config = dict(
    n_layer=14,
    d_model=96,
    n_head=3,
    n_kv_head=3,
    head_dim=32,
    d_mlp=384,
    vocab_size=2048,
    activation='tanh_gelu',
    norm='rmsnorm',
    norm_place='pre',
    norm_eps=1e-05,
    positions='rope',
    rope_base=8290.0,
    rope_fraction=1.0,
    qk_norm=False,
    attn_scale=0.177,
    bias='all',
    tie_embeddings=False,
    parallel_block=False,
    init='normal',
    init_std_qkv=0.0543,
    init_std_o=0.0,
    init_std_up=0.0543,
    init_std_down=0.0,
    optimizer='cautious_adamw',
    lr=0.00188,
    beta1=0.95,
    beta2=0.99,
    weight_decay=0.059,
    lr_head=0.0246,
    grad_clip=2.0,
    warmup_steps=268,
    schedule='wsd',
    decay_fraction=0.629,
    decay_shape='linear',
    final_lr_fraction=0.02,
    batch_tokens=16384,
    seq_len=256,
    doc_mask=True,
    z_loss=1e-05,
    train_tokens=132700000,
    steps=8100,
    dataset='wikipedia_en',
)
Each number is 200 + 20 x the weight over its row's rms, rounded and kept within 0 to 999. Layers, rows and columns count from 0. The size before them is the row's rms in percent of the matrix's.

# layer 6 MLP down (transposed), 384x96, rms 0.104, rows 131-147, columns 0-95
097,183,221,206,189,184,190,188,205,202,148,196,216,178,219,210,200,204,202,188,192,198,192,196,185,205,188,197,205,214,238,167,195,181,173,215,201,208,201,214,175,238,188,176,206,167,188,190,215,199,183,196,217,164,196,205,177,238,190,176,147,249,157,193,165,186,211,190,180,236,188,174,187,212,210,149,197,202,187,198,208,190,206,218,176,182,203,207,235,212,166,186,193,194,212,184,203
114,201,200,219,206,169,190,216,220,227,210,211,189,214,193,214,210,189,216,213,207,161,225,174,163,224,199,180,196,167,199,199,217,176,207,153,213,240,198,211,211,196,165,226,184,188,206,209,198,170,173,228,225,220,202,194,211,196,201,185,208,176,225,172,218,217,177,251,180,193,167,205,169,172,189,190,193,195,199,205,163,180,182,241,192,200,225,190,211,206,191,192,216,183,191,164,212
106,195,202,187,183,216,204,176,196,168,216,174,192,204,199,176,186,209,201,238,186,160,202,190,208,202,190,217,193,252,217,214,202,218,224,185,201,194,205,181,171,187,194,218,141,164,206,203,166,192,225,173,206,196,169,199,183,198,234,212,201,177,241,206,200,200,172,208,197,196,198,207,184,232,194,154,207,187,215,204,198,218,174,193,212,220,146,180,187,167,220,184,218,201,202,191,206
090,185,185,229,216,197,189,200,188,206,206,219,230,203,214,147,182,229,173,238,217,214,173,187,188,162,211,225,173,216,201,225,188,160,207,217,197,184,174,196,203,230,238,175,212,219,179,194,178,195,180,177,236,219,180,207,187,190,194,213,224,191,187,187,163,183,215,194,198,188,201,212,204,206,206,223,184,208,200,206,195,230,182,189,197,203,162,186,157,217,199,199,190,193,180,231,158
088,208,190,197,212,197,227,174,190,222,217,236,192,210,185,175,206,186,228,189,166,205,157,215,188,179,215,177,176,220,179,184,208,184,186,179,229,227,171,191,208,194,186,200,191,217,158,209,232,198,153,189,153,195,222,229,192,176,200,202,234,200,196,181,187,203,199,186,204,183,230,184,196,191,178,225,181,207,178,217,175,229,179,199,184,207,191,241,186,190,219,237,198,202,218,181,192
107,202,162,203,222,208,181,213,185,199,192,216,157,213,180,161,182,202,218,187,203,218,187,184,195,182,220,192,197,176,177,208,210,206,196,196,186,221,207,178,190,179,187,173,172,251,197,214,210,188,201,196,177,194,183,203,239,214,202,219,182,236,153,192,165,163,232,197,190,157,229,173,224,174,214,193,199,178,217,213,190,232,196,198,182,157,194,207,184,192,177,214,188,201,196,187,204
114,167,216,194,217,206,198,185,181,202,164,204,188,212,189,204,259,212,176,214,211,177,200,192,158,168,217,201,196,176,236,247,169,185,236,206,196,237,190,206,204,234,211,192,199,201,203,194,187,209,168,222,205,199,190,228,196,198,199,202,172,208,202,215,212,196,197,232,207,225,231,225,171,168,188,167,215,181,207,193,214,238,197,182,215,218,231,211,206,183,213,206,210,205,175,183,224
082,194,193,200,234,173,239,178,186,205,206,219,222,165,202,209,247,181,209,219,223,237,189,197,175,218,211,197,206,198,192,241,231,223,192,217,195,204,184,172,215,174,212,173,199,161,235,202,179,180,193,151,221,226,193,180,186,188,205,199,195,215,225,207,199,179,202,173,209,178,177,174,188,205,187,207,218,218,225,185,218,235,204,195,206,208,223,245,212,170,188,191,208,192,188,202,198
088,173,218,163,182,198,185,175,221,227,228,200,241,209,169,194,220,169,215,203,208,180,205,192,169,197,201,196,179,215,218,200,231,197,198,181,217,182,238,167,186,198,202,188,169,194,180,215,204,180,183,224,183,202,222,192,169,208,200,203,226,224,190,263,241,194,203,211,170,193,223,236,210,175,210,192,191,219,171,186,229,205,205,183,178,221,189,193,221,218,215,200,195,210,228,195,195
105,143,189,189,166,180,189,196,205,172,192,225,191,204,188,232,205,197,209,179,189,210,191,199,186,241,204,199,211,175,187,203,204,186,219,186,187,182,174,160,218,206,230,183,180,198,157,209,186,222,206,185,208,189,208,199,194,221,202,216,210,185,226,182,210,240,225,197,262,200,200,183,200,186,165,206,196,215,215,218,191,171,181,218,178,199,206,201,185,194,191,190,170,195,250,186,234
085,215,205,218,187,165,198,211,186,185,205,218,187,240,188,215,225,182,186,209,151,218,226,181,210,215,189,189,187,212,209,186,176,189,208,197,212,225,228,207,159,177,199,193,225,240,181,191,185,209,192,165,177,171,205,178,207,207,194,216,232,174,202,213,203,213,199,188,204,186,170,184,201,202,258,162,196,186,174,169,167,199,183,214,182,181,183,182,209,205,190,191,188,187,195,246,215
091,195,191,206,210,190,203,170,159,235,192,233,215,242,185,176,206,210,193,186,190,219,222,216,183,169,196,177,199,203,179,195,227,183,180,183,183,208,185,200,188,220,237,206,238,187,208,200,168,214,202,161,200,184,197,194,185,204,206,199,226,170,182,192,203,207,215,212,177,183,206,191,166,210,165,212,191,188,223,176,188,221,196,169,204,241,198,208,162,208,190,193,197,174,138,196,222
112,178,196,172,174,204,188,197,209,163,226,186,186,195,200,170,176,185,196,211,170,208,219,149,207,164,195,189,234,190,175,172,207,223,213,168,202,194,224,209,203,246,220,186,242,205,223,209,240,203,207,198,217,221,202,211,177,212,206,210,181,178,180,205,189,232,216,219,217,228,168,243,213,212,193,188,189,205,203,197,191,182,207,209,234,194,231,207,220,183,185,189,196,209,174,187,226
094,210,198,209,230,193,188,248,165,223,184,207,227,190,178,229,219,200,180,205,185,219,200,210,189,173,207,212,241,205,173,188,186,211,235,218,227,167,198,213,159,223,197,203,200,203,189,193,177,187,188,219,187,172,217,202,192,175,183,237,225,198,165,226,193,217,197,186,182,200,178,184,189,188,225,231,187,199,230,189,166,236,190,177,220,187,193,231,218,199,225,215,199,202,212,175,176
088,193,205,157,200,192,201,215,173,174,183,184,209,212,178,216,179,224,222,197,220,212,221,180,205,213,212,179,201,205,191,202,182,189,171,169,202,211,237,223,192,217,185,224,160,214,195,237,155,208,183,166,219,201,201,172,211,217,190,174,200,219,199,216,174,180,238,207,205,218,202,221,200,206,190,224,195,187,228,223,191,224,193,219,192,242,212,220,229,188,178,185,152,175,198,206,226
091,203,214,216,186,196,209,186,204,189,175,219,187,167,178,214,177,217,192,194,222,201,205,183,209,224,201,209,181,214,222,199,218,215,184,213,183,192,152,245,184,189,202,178,208,189,175,195,229,203,185,194,176,144,207,214,170,185,209,242,182,215,199,170,205,154,196,206,179,217,209,225,216,207,211,216,171,199,232,220,216,251,195,224,199,228,223,218,204,213,213,172,204,218,193,174,188
089,189,215,201,197,205,194,140,176,214,200,205,217,206,210,188,208,231,177,185,189,212,216,195,185,184,225,200,191,211,222,210,173,201,240,222,213,195,179,191,190,233,216,199,201,206,197,183,193,191,195,186,216,199,211,195,181,220,229,179,208,187,209,240,190,214,184,204,217,210,234,186,223,186,212,167,183,225,197,182,175,265,211,238,208,185,198,214,191,230,226,185,187,224,227,226,152
# layer 6 MLP up, 384x96, rms 0.116, rows 132-148, columns 0-95
115,220,222,224,212,249,213,187,211,172,219,218,198,198,194,179,186,190,244,230,207,195,193,176,200,207,183,205,230,218,221,199,196,225,179,206,188,224,214,210,227,230,184,197,193,185,200,205,171,190,203,212,227,237,212,187,212,235,202,211,205,181,230,206,158,214,225,196,235,158,229,190,217,229,199,211,175,191,228,184,192,197,193,227,194,219,193,220,221,209,238,217,215,160,190,204,214
111,224,222,219,179,211,194,203,172,206,180,188,239,209,197,200,199,195,171,199,175,220,190,176,230,216,218,200,232,239,214,174,193,165,191,184,173,204,196,206,209,191,170,217,207,251,204,155,191,195,175,204,199,186,214,183,197,219,186,177,161,190,203,213,224,216,194,191,213,206,189,187,227,199,194,202,178,195,220,201,219,208,224,203,159,211,247,208,249,228,166,212,199,194,218,197,209
088,236,210,202,166,209,180,206,214,225,178,202,171,220,189,186,256,211,206,190,212,171,192,212,205,228,163,218,222,183,222,196,209,182,184,184,150,190,195,197,205,182,184,213,187,160,196,219,206,206,199,221,215,213,199,193,204,199,166,205,180,220,193,190,195,152,181,234,156,170,175,195,215,192,210,193,219,174,211,198,187,213,207,233,195,246,209,179,213,191,206,193,200,197,205,176,225
094,225,237,223,238,211,193,200,222,190,202,219,191,201,228,204,220,190,238,194,192,176,154,206,191,182,192,234,228,159,189,186,229,193,216,196,186,198,199,190,222,197,195,235,188,181,223,191,192,219,208,218,219,219,183,193,188,231,188,210,190,179,236,204,189,246,238,250,207,187,216,205,206,208,189,213,216,180,193,163,175,215,181,179,195,176,199,215,234,208,186,209,198,191,179,208,191
100,160,218,225,176,238,187,210,204,225,216,159,201,227,205,212,256,168,201,235,209,224,202,205,192,199,198,212,188,179,159,211,188,210,210,200,193,213,202,197,176,211,173,175,207,179,250,199,188,178,200,200,232,215,178,180,186,187,202,171,215,198,210,187,205,219,212,204,198,210,153,184,191,211,216,187,209,176,221,204,211,176,215,226,198,187,179,228,201,226,211,184,245,190,200,214,193
112,189,222,214,202,194,227,175,203,194,210,184,199,185,163,227,201,201,169,206,192,191,192,175,203,163,237,193,198,172,206,188,205,200,197,183,186,208,158,204,209,210,175,211,242,187,224,162,192,201,212,210,234,193,183,222,202,161,170,189,180,188,205,165,192,211,206,182,191,152,231,184,208,199,155,176,194,183,205,190,167,188,206,167,220,160,213,178,214,211,198,185,196,216,208,212,227
085,203,217,206,180,223,164,211,216,200,180,191,237,194,192,203,198,209,209,193,164,160,185,169,212,202,132,195,220,190,224,186,220,201,175,188,214,220,217,225,225,219,210,210,228,188,208,192,190,198,204,210,190,230,205,219,229,224,219,209,182,158,222,183,232,205,187,183,204,190,207,176,189,192,197,216,178,224,237,250,194,218,187,211,201,193,218,193,198,222,198,165,199,209,167,209,179
090,211,181,222,211,198,208,215,162,196,175,190,193,179,192,181,166,204,218,213,211,207,201,207,223,240,157,205,195,185,199,212,161,209,186,155,204,192,212,185,205,205,185,220,211,210,198,183,181,194,231,210,196,183,166,189,209,188,230,187,177,193,223,178,174,201,189,192,258,203,177,157,213,208,153,221,227,176,171,181,228,201,199,209,224,197,198,222,216,197,180,196,238,203,202,199,202
106,212,173,202,174,241,201,210,217,216,227,161,228,201,225,210,236,188,203,192,200,172,191,209,215,174,216,196,211,201,217,205,203,182,172,187,184,211,203,219,202,226,166,182,249,209,212,204,152,204,187,215,191,210,171,195,145,215,192,164,175,202,229,179,135,198,188,218,179,198,197,191,189,192,188,179,196,192,201,192,180,190,204,192,199,201,201,202,234,228,202,221,219,201,202,202,194
092,189,187,209,213,202,170,210,203,184,159,220,209,219,184,199,217,233,216,212,244,190,181,191,229,197,220,199,201,191,224,211,211,205,177,180,181,202,209,218,241,189,176,223,196,233,180,212,191,178,189,203,229,210,221,160,196,225,178,211,200,224,193,198,173,186,219,199,228,181,245,200,173,198,219,185,187,176,229,224,225,195,246,224,171,194,221,169,175,201,198,176,204,197,226,209,196
094,175,231,210,193,192,188,202,198,200,172,197,171,193,226,199,225,194,246,207,190,184,189,221,220,170,197,207,238,207,196,196,182,209,192,218,182,216,198,202,228,187,197,244,216,235,229,209,210,208,198,246,208,226,203,160,175,238,202,205,210,176,228,202,222,212,205,242,177,167,190,165,225,186,174,236,203,186,188,175,185,232,199,180,205,198,203,211,193,191,216,169,214,197,195,210,198
108,206,186,253,175,256,185,234,185,205,205,183,199,230,236,217,185,174,243,234,178,185,194,206,203,187,163,196,217,207,234,197,210,186,192,209,231,210,177,218,198,200,194,202,205,197,202,203,205,210,188,229,196,228,212,173,183,198,163,206,220,194,190,212,194,206,197,188,223,204,186,173,205,189,209,197,239,156,171,186,196,177,192,192,177,217,187,174,207,215,234,220,189,201,225,210,180
100,237,193,197,206,213,212,196,205,220,209,195,193,199,215,198,247,191,201,228,232,189,192,207,224,189,214,221,264,193,181,185,207,149,210,194,173,220,235,214,229,218,181,234,225,183,199,221,204,201,220,218,172,179,206,158,190,205,197,204,208,219,222,173,211,180,230,221,185,195,222,211,191,205,198,206,194,203,219,160,182,213,201,205,204,167,175,186,233,217,221,179,218,177,195,196,187
092,216,225,215,222,187,202,188,185,224,213,186,223,201,179,216,228,188,189,195,225,221,186,219,225,185,208,229,219,200,189,171,227,205,173,214,197,190,190,184,198,171,177,226,218,199,190,199,219,212,212,209,206,242,189,196,186,178,166,203,183,207,214,223,186,233,200,213,213,200,194,158,205,170,211,226,159,196,205,189,174,247,216,197,195,166,236,156,183,207,215,225,183,205,223,241,201
098,175,198,214,225,217,190,205,176,206,218,175,159,193,175,201,215,188,188,217,227,166,216,189,225,168,198,219,202,204,179,211,203,232,217,191,223,220,176,192,197,218,176,176,210,186,229,178,206,230,186,208,207,170,218,208,248,200,226,194,198,166,205,219,159,234,221,175,192,192,188,193,203,199,191,217,205,182,223,189,177,203,190,178,208,176,182,198,195,203,205,215,218,162,211,260,216
093,179,232,212,192,180,218,223,226,165,208,198,191,242,209,225,190,197,218,193,188,188,196,202,238,223,161,198,236,178,195,194,220,215,187,206,192,205,208,182,182,166,191,219,187,202,226,209,195,187,224,205,195,190,216,196,245,201,141,200,198,200,202,193,200,191,240,166,189,176,206,253,191,194,195,219,219,207,225,175,220,215,196,209,195,190,215,214,218,179,189,207,187,154,208,203,229
109,207,202,240,164,206,195,212,189,221,202,201,210,224,200,182,211,164,189,190,243,165,197,202,201,176,201,185,211,201,229,199,196,167,223,193,199,222,227,222,237,158,203,183,237,198,204,192,164,190,180,206,247,226,206,218,194,196,195,166,208,216,230,187,175,178,207,207,208,213,210,184,210,200,177,224,218,229,211,219,211,181,232,234,189,209,206,177,213,212,213,167,193,173,188,176,192